Weights of a small transformer language model.
Architecture: RMSNorm before each block, rotary positions, no biases in attention or MLP, untied embeddings, normalized queries and keys.
Training: a variant of SOAP for these matrices, 4377 steps.
Each number is 50 + 10 x the weight over its row's rms, rounded and kept within 0 to 99. Layers, rows and columns count from 0. The size before them is the row's rms in percent of the matrix's.

# layer 8 MLP up, 1024x384, rms 0.294, rows 542-550, columns 0-127
102:51 52 33 47 44 36 51 56 42 56 48 48 51 70 38 39 33 54 43 52 41 48 48 41 57 43 53 42 62 25 57 60 63 56 43 31 44 56 51 58 60 29 58 45 45 40 42 47 62 88 62 51 60 47 58 44 43 62 38 29 41 59 25 46 47 42 61 62 51 50 53 46 70 44 49 48 59 44 64 46 46 43 61 53 40 55 52 59 63 61 61 37 45 45 40 59 59 66 52 41 57 45 41 45 57 67 63 43 43 48 54 47 49 53 66 60 48 38 67 55 57 40 40 41 56 60 47 51
104:44 45 57 55 49 20 47 46 63 63 48 56 59 56 35 48 69 33 35 61 50 43 44 63 74 50 61 52 44 42 55 53 59 44 49 62 50 56 41 50 68 49 52 45 41 53 23 49 48 47 49 64 56 50 38 63 57 45 30 52 45 39 51 66 58 40 51 42 41 61 47 50 54 48 19 49 58 43 50 53 52 59 39 57 38 56 46 50 51 47 59 51 43 48 55 56 58 52 57 51 56 38 46 47 61 46 57 53 51 47 58 33 46 51 56 43 64 37 23 61 52 57 50 63 29 63 43 56
100:70 73 52 58 51 64 46 49 48 37 52 40 39 63 30 45 51 52 36 71 53 43 26 52 45 44 60 52 64 49 67 48 62 64 45 48 55 64 45 33 48 56 48 49 68 44 61 45 60 47 48 47 50 44 62 53 37 48 53 47 68 50 72 55 58 48 56 54 38 55 45 42 46 55 48 50 45 53 44 57 52 38 50 56 62 55 44 56 49 38 44 48 49 62 60 48 64 45 49 68 65 45 46 42 48 81 65 61 60 49 67 37 47 48 36 49 33 41 50 46 48 54 47 41 58 48 52 55
096:39 54 68 60 62 46 53 56 59 57 48 41 43 55 57 42 50 54 40 31 51 46 52 74 42 50 38 52 32 57 36 44 53 60 37 66 53 65 55 48 48 58 60 51 65 52 38 52 50 54 56 62 63 49 50 56 61 44 60 53 39 77 44 43 49 70 59 51 63 54 52 41 59 42 52 44 52 33 40 44 54 54 56 71 37 36 64 60 48 42 48 65 30 47 63 55 39 52 48 47 55 41 52 74 45 47 44 56 42 60 51 49 54 58 48 46 71 55 62 44 58 64 53 39 48 68 55 21
097:65 29 44 49 36 66 63 60 44 43 64 53 55 51 45 49 65 57 37 31 44 47 52 62 39 47 57 31 49 40 56 48 56 51 52 34 31 50 48 50 62 52 60 49 55 50 67 55 65 42 60 49 41 34 38 67 41 38 46 48 49 53 63 27 53 57 33 56 61 42 74 57 72 57 58 58 44 32 53 46 54 51 56 51 41 31 50 43 50 56 41 51 49 35 38 50 45 45 53 50 57 54 44 45 42 60 72 58 43 39 53 48 45 42 49 45 53 42 58 42 58 55 49 54 65 43 42 55
098:38 40 43 51 63 48 59 33 52 54 52 46 48 50 28 42 64 52 61 54 51 42 49 41 64 47 59 62 50 74 50 62 57 51 44 58 49 58 48 54 41 62 44 40 42 22 44 52 48 53 73 72 45 46 42 51 57 65 41 39 45 39 55 44 68 60 44 43 57 54 49 48 54 48 44 63 35 64 59 50 40 48 55 50 67 56 60 75 55 50 29 42 38 45 60 55 42 48 67 49 43 46 50 39 60 53 52 51 46 27 54 61 60 49 50 42 52 38 56 47 51 68 66 51 54 55 64 63
105:26 54 34 43 55 37 59 49 58 50 64 50 56 62 70 33 68 38 38 42 41 51 51 62 63 52 43 41 44 57 37 53 29 37 45 71 67 43 49 33 55 27 52 46 45 39 52 35 49 43 51 43 57 54 49 41 48 54 40 34 41 49 48 64 47 48 53 42 48 41 44 62 56 50 48 68 53 60 53 66 40 52 48 58 58 63 71 45 63 41 46 45 41 50 60 48 33 49 39 44 49 42 59 50 46 54 55 64 59 43 43 36 33 64 51 40 53 50 39 29 71 60 62 51 45 47 51 70
093:35 51 15 66 39 54 37 45 62 53 50 50 54 60 64 44 31 48 37 38 60 65 59 53 57 37 59 61 54 34 52 61 37 51 54 43 45 57 59 33 50 52 43 58 46 62 54 59 55 55 55 42 50 71 42 56 50 48 65 43 58 64 35 63 66 61 45 71 48 36 55 46 56 52 63 54 41 61 77 47 45 66 57 56 47 63 51 51 51 17 53 44 48 49 45 34 45 43 50 55 62 53 43 52 54 37 38 42 58 51 41 70 37 54 43 52 53 48 56 46 70 49 55 42 51 57 52 50
105:42 56 60 54 54 47 47 39 45 59 40 65 49 47 37 65 41 30 56 45 51 41 75 51 35 49 62 35 37 32 55 56 48 42 37 40 52 58 57 60 57 51 56 41 77 44 64 34 45 42 46 69 41 51 66 58 41 48 55 37 61 58 27 29 51 52 45 60 40 44 26 53 51 51 49 61 49 38 48 40 41 62 63 39 78 41 45 39 49 35 43 55 67 44 33 64 50 51 48 43 45 53 44 39 70 44 61 57 74 52 62 30 50 39 57 54 42 27 66 57 40 48 48 62 42 37 42 44
# layer 8 MLP down (transposed), 1024x384, rms 0.271, rows 542-550, columns 0-127
100:47 41 46 46 45 47 63 45 67 40 46 49 44 47 56 60 68 55 43 62 66 49 40 32 50 59 56 33 55 64 50 56 65 48 52 49 50 57 50 42 51 57 45 47 45 42 58 46 68 42 29 46 46 53 36 45 68 52 51 47 32 55 37 53 47 45 64 44 49 46 61 43 54 39 44 61 52 53 38 51 29 54 56 49 67 62 33 22 40 55 63 52 62 50 33 53 49 52 51 31 46 54 35 46 65 38 53 51 51 39 68 51 60 42 59 55 58 62 45 52 40 49 37 45 57 51 52 66
102:60 52 57 44 35 57 44 48 57 52 66 63 45 44 49 38 56 52 65 66 57 44 42 39 55 41 60 41 46 49 60 36 56 64 37 53 55 39 44 47 33 36 71 65 37 52 41 59 42 65 49 31 60 78 43 58 43 46 54 49 64 59 55 48 54 38 69 44 48 54 58 56 30 54 46 50 43 38 52 49 38 53 50 72 50 65 47 35 51 40 45 46 47 49 45 47 39 58 61 50 38 30 49 48 57 55 51 34 43 35 51 46 44 61 57 33 21 44 59 78 44 43 42 60 46 36 48 50
104:57 68 45 51 65 42 55 36 48 41 46 41 49 57 42 47 39 41 49 34 41 52 41 35 59 57 68 34 46 46 62 47 29 59 46 45 65 41 39 43 55 34 47 62 46 31 53 36 45 65 42 53 47 37 43 55 40 49 55 44 59 44 52 38 55 35 51 73 37 46 55 45 43 56 62 55 57 29 51 48 85 59 51 43 62 62 52 49 60 52 47 36 65 41 48 45 58 43 30 42 50 46 27 51 56 51 49 57 41 56 46 38 55 45 56 51 47 63 47 39 55 45 37 45 48 39 57 53
097:37 65 55 44 63 46 46 39 59 33 66 61 54 65 44 26 61 67 59 60 43 66 51 49 54 78 52 62 60 45 72 50 45 62 50 40 61 65 55 42 71 66 42 56 52 41 49 39 57 59 42 47 45 46 32 47 54 65 41 54 51 58 59 33 55 65 45 63 60 39 68 56 41 44 39 43 64 37 47 42 99 38 49 52 41 42 53 55 47 40 71 48 46 26 59 45 42 40 49 64 32 47 55 62 65 59 56 55 40 56 48 51 54 42 51 70 37 43 59 66 54 58 56 70 49 49 47 49
100:35 56 43 54 49 47 52 43 32 54 38 66 51 54 63 57 48 61 58 47 44 38 45 38 43 29 48 63 44 48 50 52 53 32 49 52 54 35 58 38 51 59 55 51 49 61 38 48 67 66 36 66 42 56 52 34 44 59 63 49 49 53 62 50 41 46 52 53 44 39 62 42 39 54 58 48 51 35 54 43 19 49 68 63 37 50 51 49 33 47 43 43 52 45 48 52 63 52 48 49 41 71 42 47 45 35 58 55 52 59 50 32 51 40 55 39 50 64 54 46 44 64 37 51 50 50 50 41
101:49 42 68 55 34 45 61 39 59 46 48 52 64 61 36 50 50 53 41 53 53 46 35 40 60 55 29 30 34 38 55 37 56 57 48 47 49 67 42 27 46 60 60 44 35 55 39 51 50 58 35 27 45 53 42 52 52 58 46 46 47 54 48 58 36 63 54 47 37 68 44 42 48 61 49 60 53 57 33 64 55 52 59 42 35 60 49 47 53 51 55 55 44 66 52 55 35 50 32 30 52 45 43 51 45 50 61 53 48 39 43 50 42 45 66 38 56 33 75 33 59 47 41 44 45 57 51 33
102:43 54 52 63 53 71 48 41 58 53 56 60 35 56 49 44 46 57 58 48 58 37 66 22 45 51 48 55 52 46 45 48 36 52 52 47 48 50 59 55 59 61 52 48 42 56 55 50 59 53 62 41 22 66 42 59 58 57 52 36 46 49 45 44 55 51 48 54 53 53 58 49 46 31 63 71 48 64 51 39 61 44 96 62 50 36 48 30 68 57 54 67 46 63 41 48 54 47 47 48 28 45 38 37 53 61 60 57 45 52 55 51 44 49 65 50 48 61 66 51 60 46 51 62 51 43 47 40
095:45 40 46 43 45 28 72 52 58 48 40 66 68 45 47 47 40 35 62 46 41 60 46 50 35 44 63 53 48 52 49 54 52 41 50 56 42 55 49 56 45 47 58 57 44 48 43 51 44 45 67 46 85 63 47 50 43 50 63 46 29 51 57 33 49 47 50 65 31 55 42 49 31 53 84 40 45 41 58 48 58 50 68 36 56 41 46 53 70 59 38 62 61 37 47 44 44 49 52 59 58 52 52 37 38 33 60 54 54 38 43 86 52 57 34 35 44 48 60 66 64 63 46 44 57 64 44 56
105:55 39 55 44 62 56 55 49 52 49 42 60 31 64 50 55 60 35 52 51 51 16 52 48 46 65 42 46 55 39 33 43 38 35 52 61 41 46 50 40 55 47 45 50 51 36 47 57 62 59 56 56 32 45 69 62 40 63 49 30 39 47 48 58 60 50 48 54 37 36 49 57 57 61 36 52 48 58 21 39 33 58 65 52 53 58 65 28 56 47 55 43 57 45 56 49 62 37 53 53 39 49 44 48 50 53 50 42 56 51 64 55 59 45 49 48 91 42 62 31 40 37 49 64 42 48 38 43
# layer 8 MLP gate, 1024x384, rms 0.285, rows 543-550, columns 0-127
100:40 58 63 67 53 41 43 48 53 31 27 48 62 24 50 40 51 45 58 59 47 75 58 63 49 50 41 35 49 41 60 34 41 51 38 57 51 55 46 50 48 55 64 58 55 48 45 43 42 46 53 44 72 59 46 69 76 45 40 47 49 58 42 57 45 37 45 45 54 49 60 40 56 43 46 42 38 44 39 52 49 48 49 57 54 63 43 54 46 54 19 53 43 53 29 38 52 65 66 59 47 45 63 36 59 67 60 72 30 52 51 54 38 47 53 43 60 48 60 58 58 38 67 25 55 47 34 40
105:55 45 47 51 38 64 49 51 48 52 55 37 34 60 25 62 55 59 55 48 39 34 58 66 56 59 46 36 67 50 45 59 55 65 55 56 53 29 49 54 51 54 48 51 58 40 56 52 55 66 35 65 45 39 51 51 65 40 54 51 45 29 68 30 70 45 55 55 52 38 53 50 48 63 49 37 67 60 58 49 50 27 46 55 46 39 58 62 50 60 40 61 57 61 74 54 39 56 36 56 46 43 31 48 41 54 35 59 56 43 57 60 51 45 56 31 77 55 65 49 46 61 39 39 48 51 57 45
101:55 28 52 60 41 37 62 58 54 38 56 46 49 42 62 35 56 50 38 55 60 50 55 54 48 59 43 50 41 54 45 48 51 60 53 61 48 46 48 39 59 50 53 43 52 60 58 61 54 55 23 60 34 48 41 37 61 53 46 50 61 54 51 44 61 60 41 59 64 32 67 55 62 53 36 39 46 62 35 49 52 60 59 51 60 56 48 55 46 28 75 61 43 48 60 32 54 33 40 53 17 50 42 29 51 64 34 50 48 69 38 62 47 52 57 42 52 40 47 57 42 46 42 42 44 55 65 41
099:49 43 43 70 39 42 52 58 42 55 56 42 53 32 44 58 37 50 51 47 46 33 76 52 55 61 63 46 50 70 59 45 68 68 61 57 46 66 40 32 46 40 55 50 49 58 44 45 34 50 53 40 46 44 55 62 40 75 74 41 61 56 66 41 57 63 48 47 62 63 61 60 42 55 39 50 49 75 60 51 55 35 58 32 48 62 45 45 45 50 42 55 34 57 53 59 68 43 48 54 51 50 63 53 50 63 58 57 50 61 56 41 46 69 34 55 54 44 54 53 38 46 43 52 28 54 61 56
103:52 41 67 59 49 49 45 59 70 40 43 43 54 67 60 57 64 42 58 50 55 45 36 44 67 49 55 39 44 48 44 50 49 52 51 58 54 45 64 42 37 47 40 56 69 54 53 46 58 59 61 39 40 58 45 56 49 47 48 44 63 49 43 58 59 54 43 52 44 54 61 53 62 32 49 53 76 39 39 35 46 58 57 34 64 38 51 43 53 45 40 32 47 58 48 41 36 46 45 65 42 51 45 46 36 36 62 44 46 62 57 56 27 49 59 62 38 58 28 56 60 63 55 68 40 43 38 47
104:54 36 53 48 45 43 48 70 55 46 47 58 73 44 41 50 40 59 47 56 17 48 57 45 54 44 46 39 44 44 53 46 37 60 37 56 53 49 37 23 40 43 57 53 57 78 41 52 52 62 47 65 55 49 76 58 43 39 52 61 51 37 46 66 58 45 64 51 60 51 62 42 47 36 62 40 46 55 61 51 53 59 46 36 79 40 58 66 62 54 66 42 66 51 55 74 46 46 63 62 40 44 45 51 56 51 58 43 41 56 42 55 47 52 31 60 60 50 63 54 30 61 73 40 55 46 57 44
098:38 48 45 43 23 46 44 41 49 31 64 60 59 46 50 38 50 49 31 60 39 47 43 60 68 33 57 54 60 61 49 52 43 58 46 53 50 60 54 75 54 49 50 51 43 51 62 55 54 42 50 56 52 46 54 37 60 58 51 33 45 44 69 43 58 51 54 42 61 54 45 55 54 43 38 54 41 44 32 37 47 36 52 43 49 53 54 55 54 51 39 48 38 56 44 56 47 53 25 43 52 45 52 49 54 57 51 57 54 46 66 71 46 63 57 67 59 54 38 61 52 42 42 49 38 61 42 47
098:42 48 39 46 52 65 48 49 88 44 63 45 60 60 70 59 47 41 45 63 57 50 47 43 60 65 47 69 46 43 64 71 39 66 59 49 48 49 43 41 41 47 48 52 57 63 59 33 47 50 50 38 36 48 54 52 62 64 40 50 49 57 42 48 31 54 40 46 50 54 61 48 39 54 67 44 43 37 30 65 54 54 54 43 38 59 42 49 53 51 54 51 35 55 48 58 50 36 40 54 52 60 50 54 56 45 43 63 48 57 53 58 56 36 56 52 44 49 45 36 42 44 76 40 44 54 49 56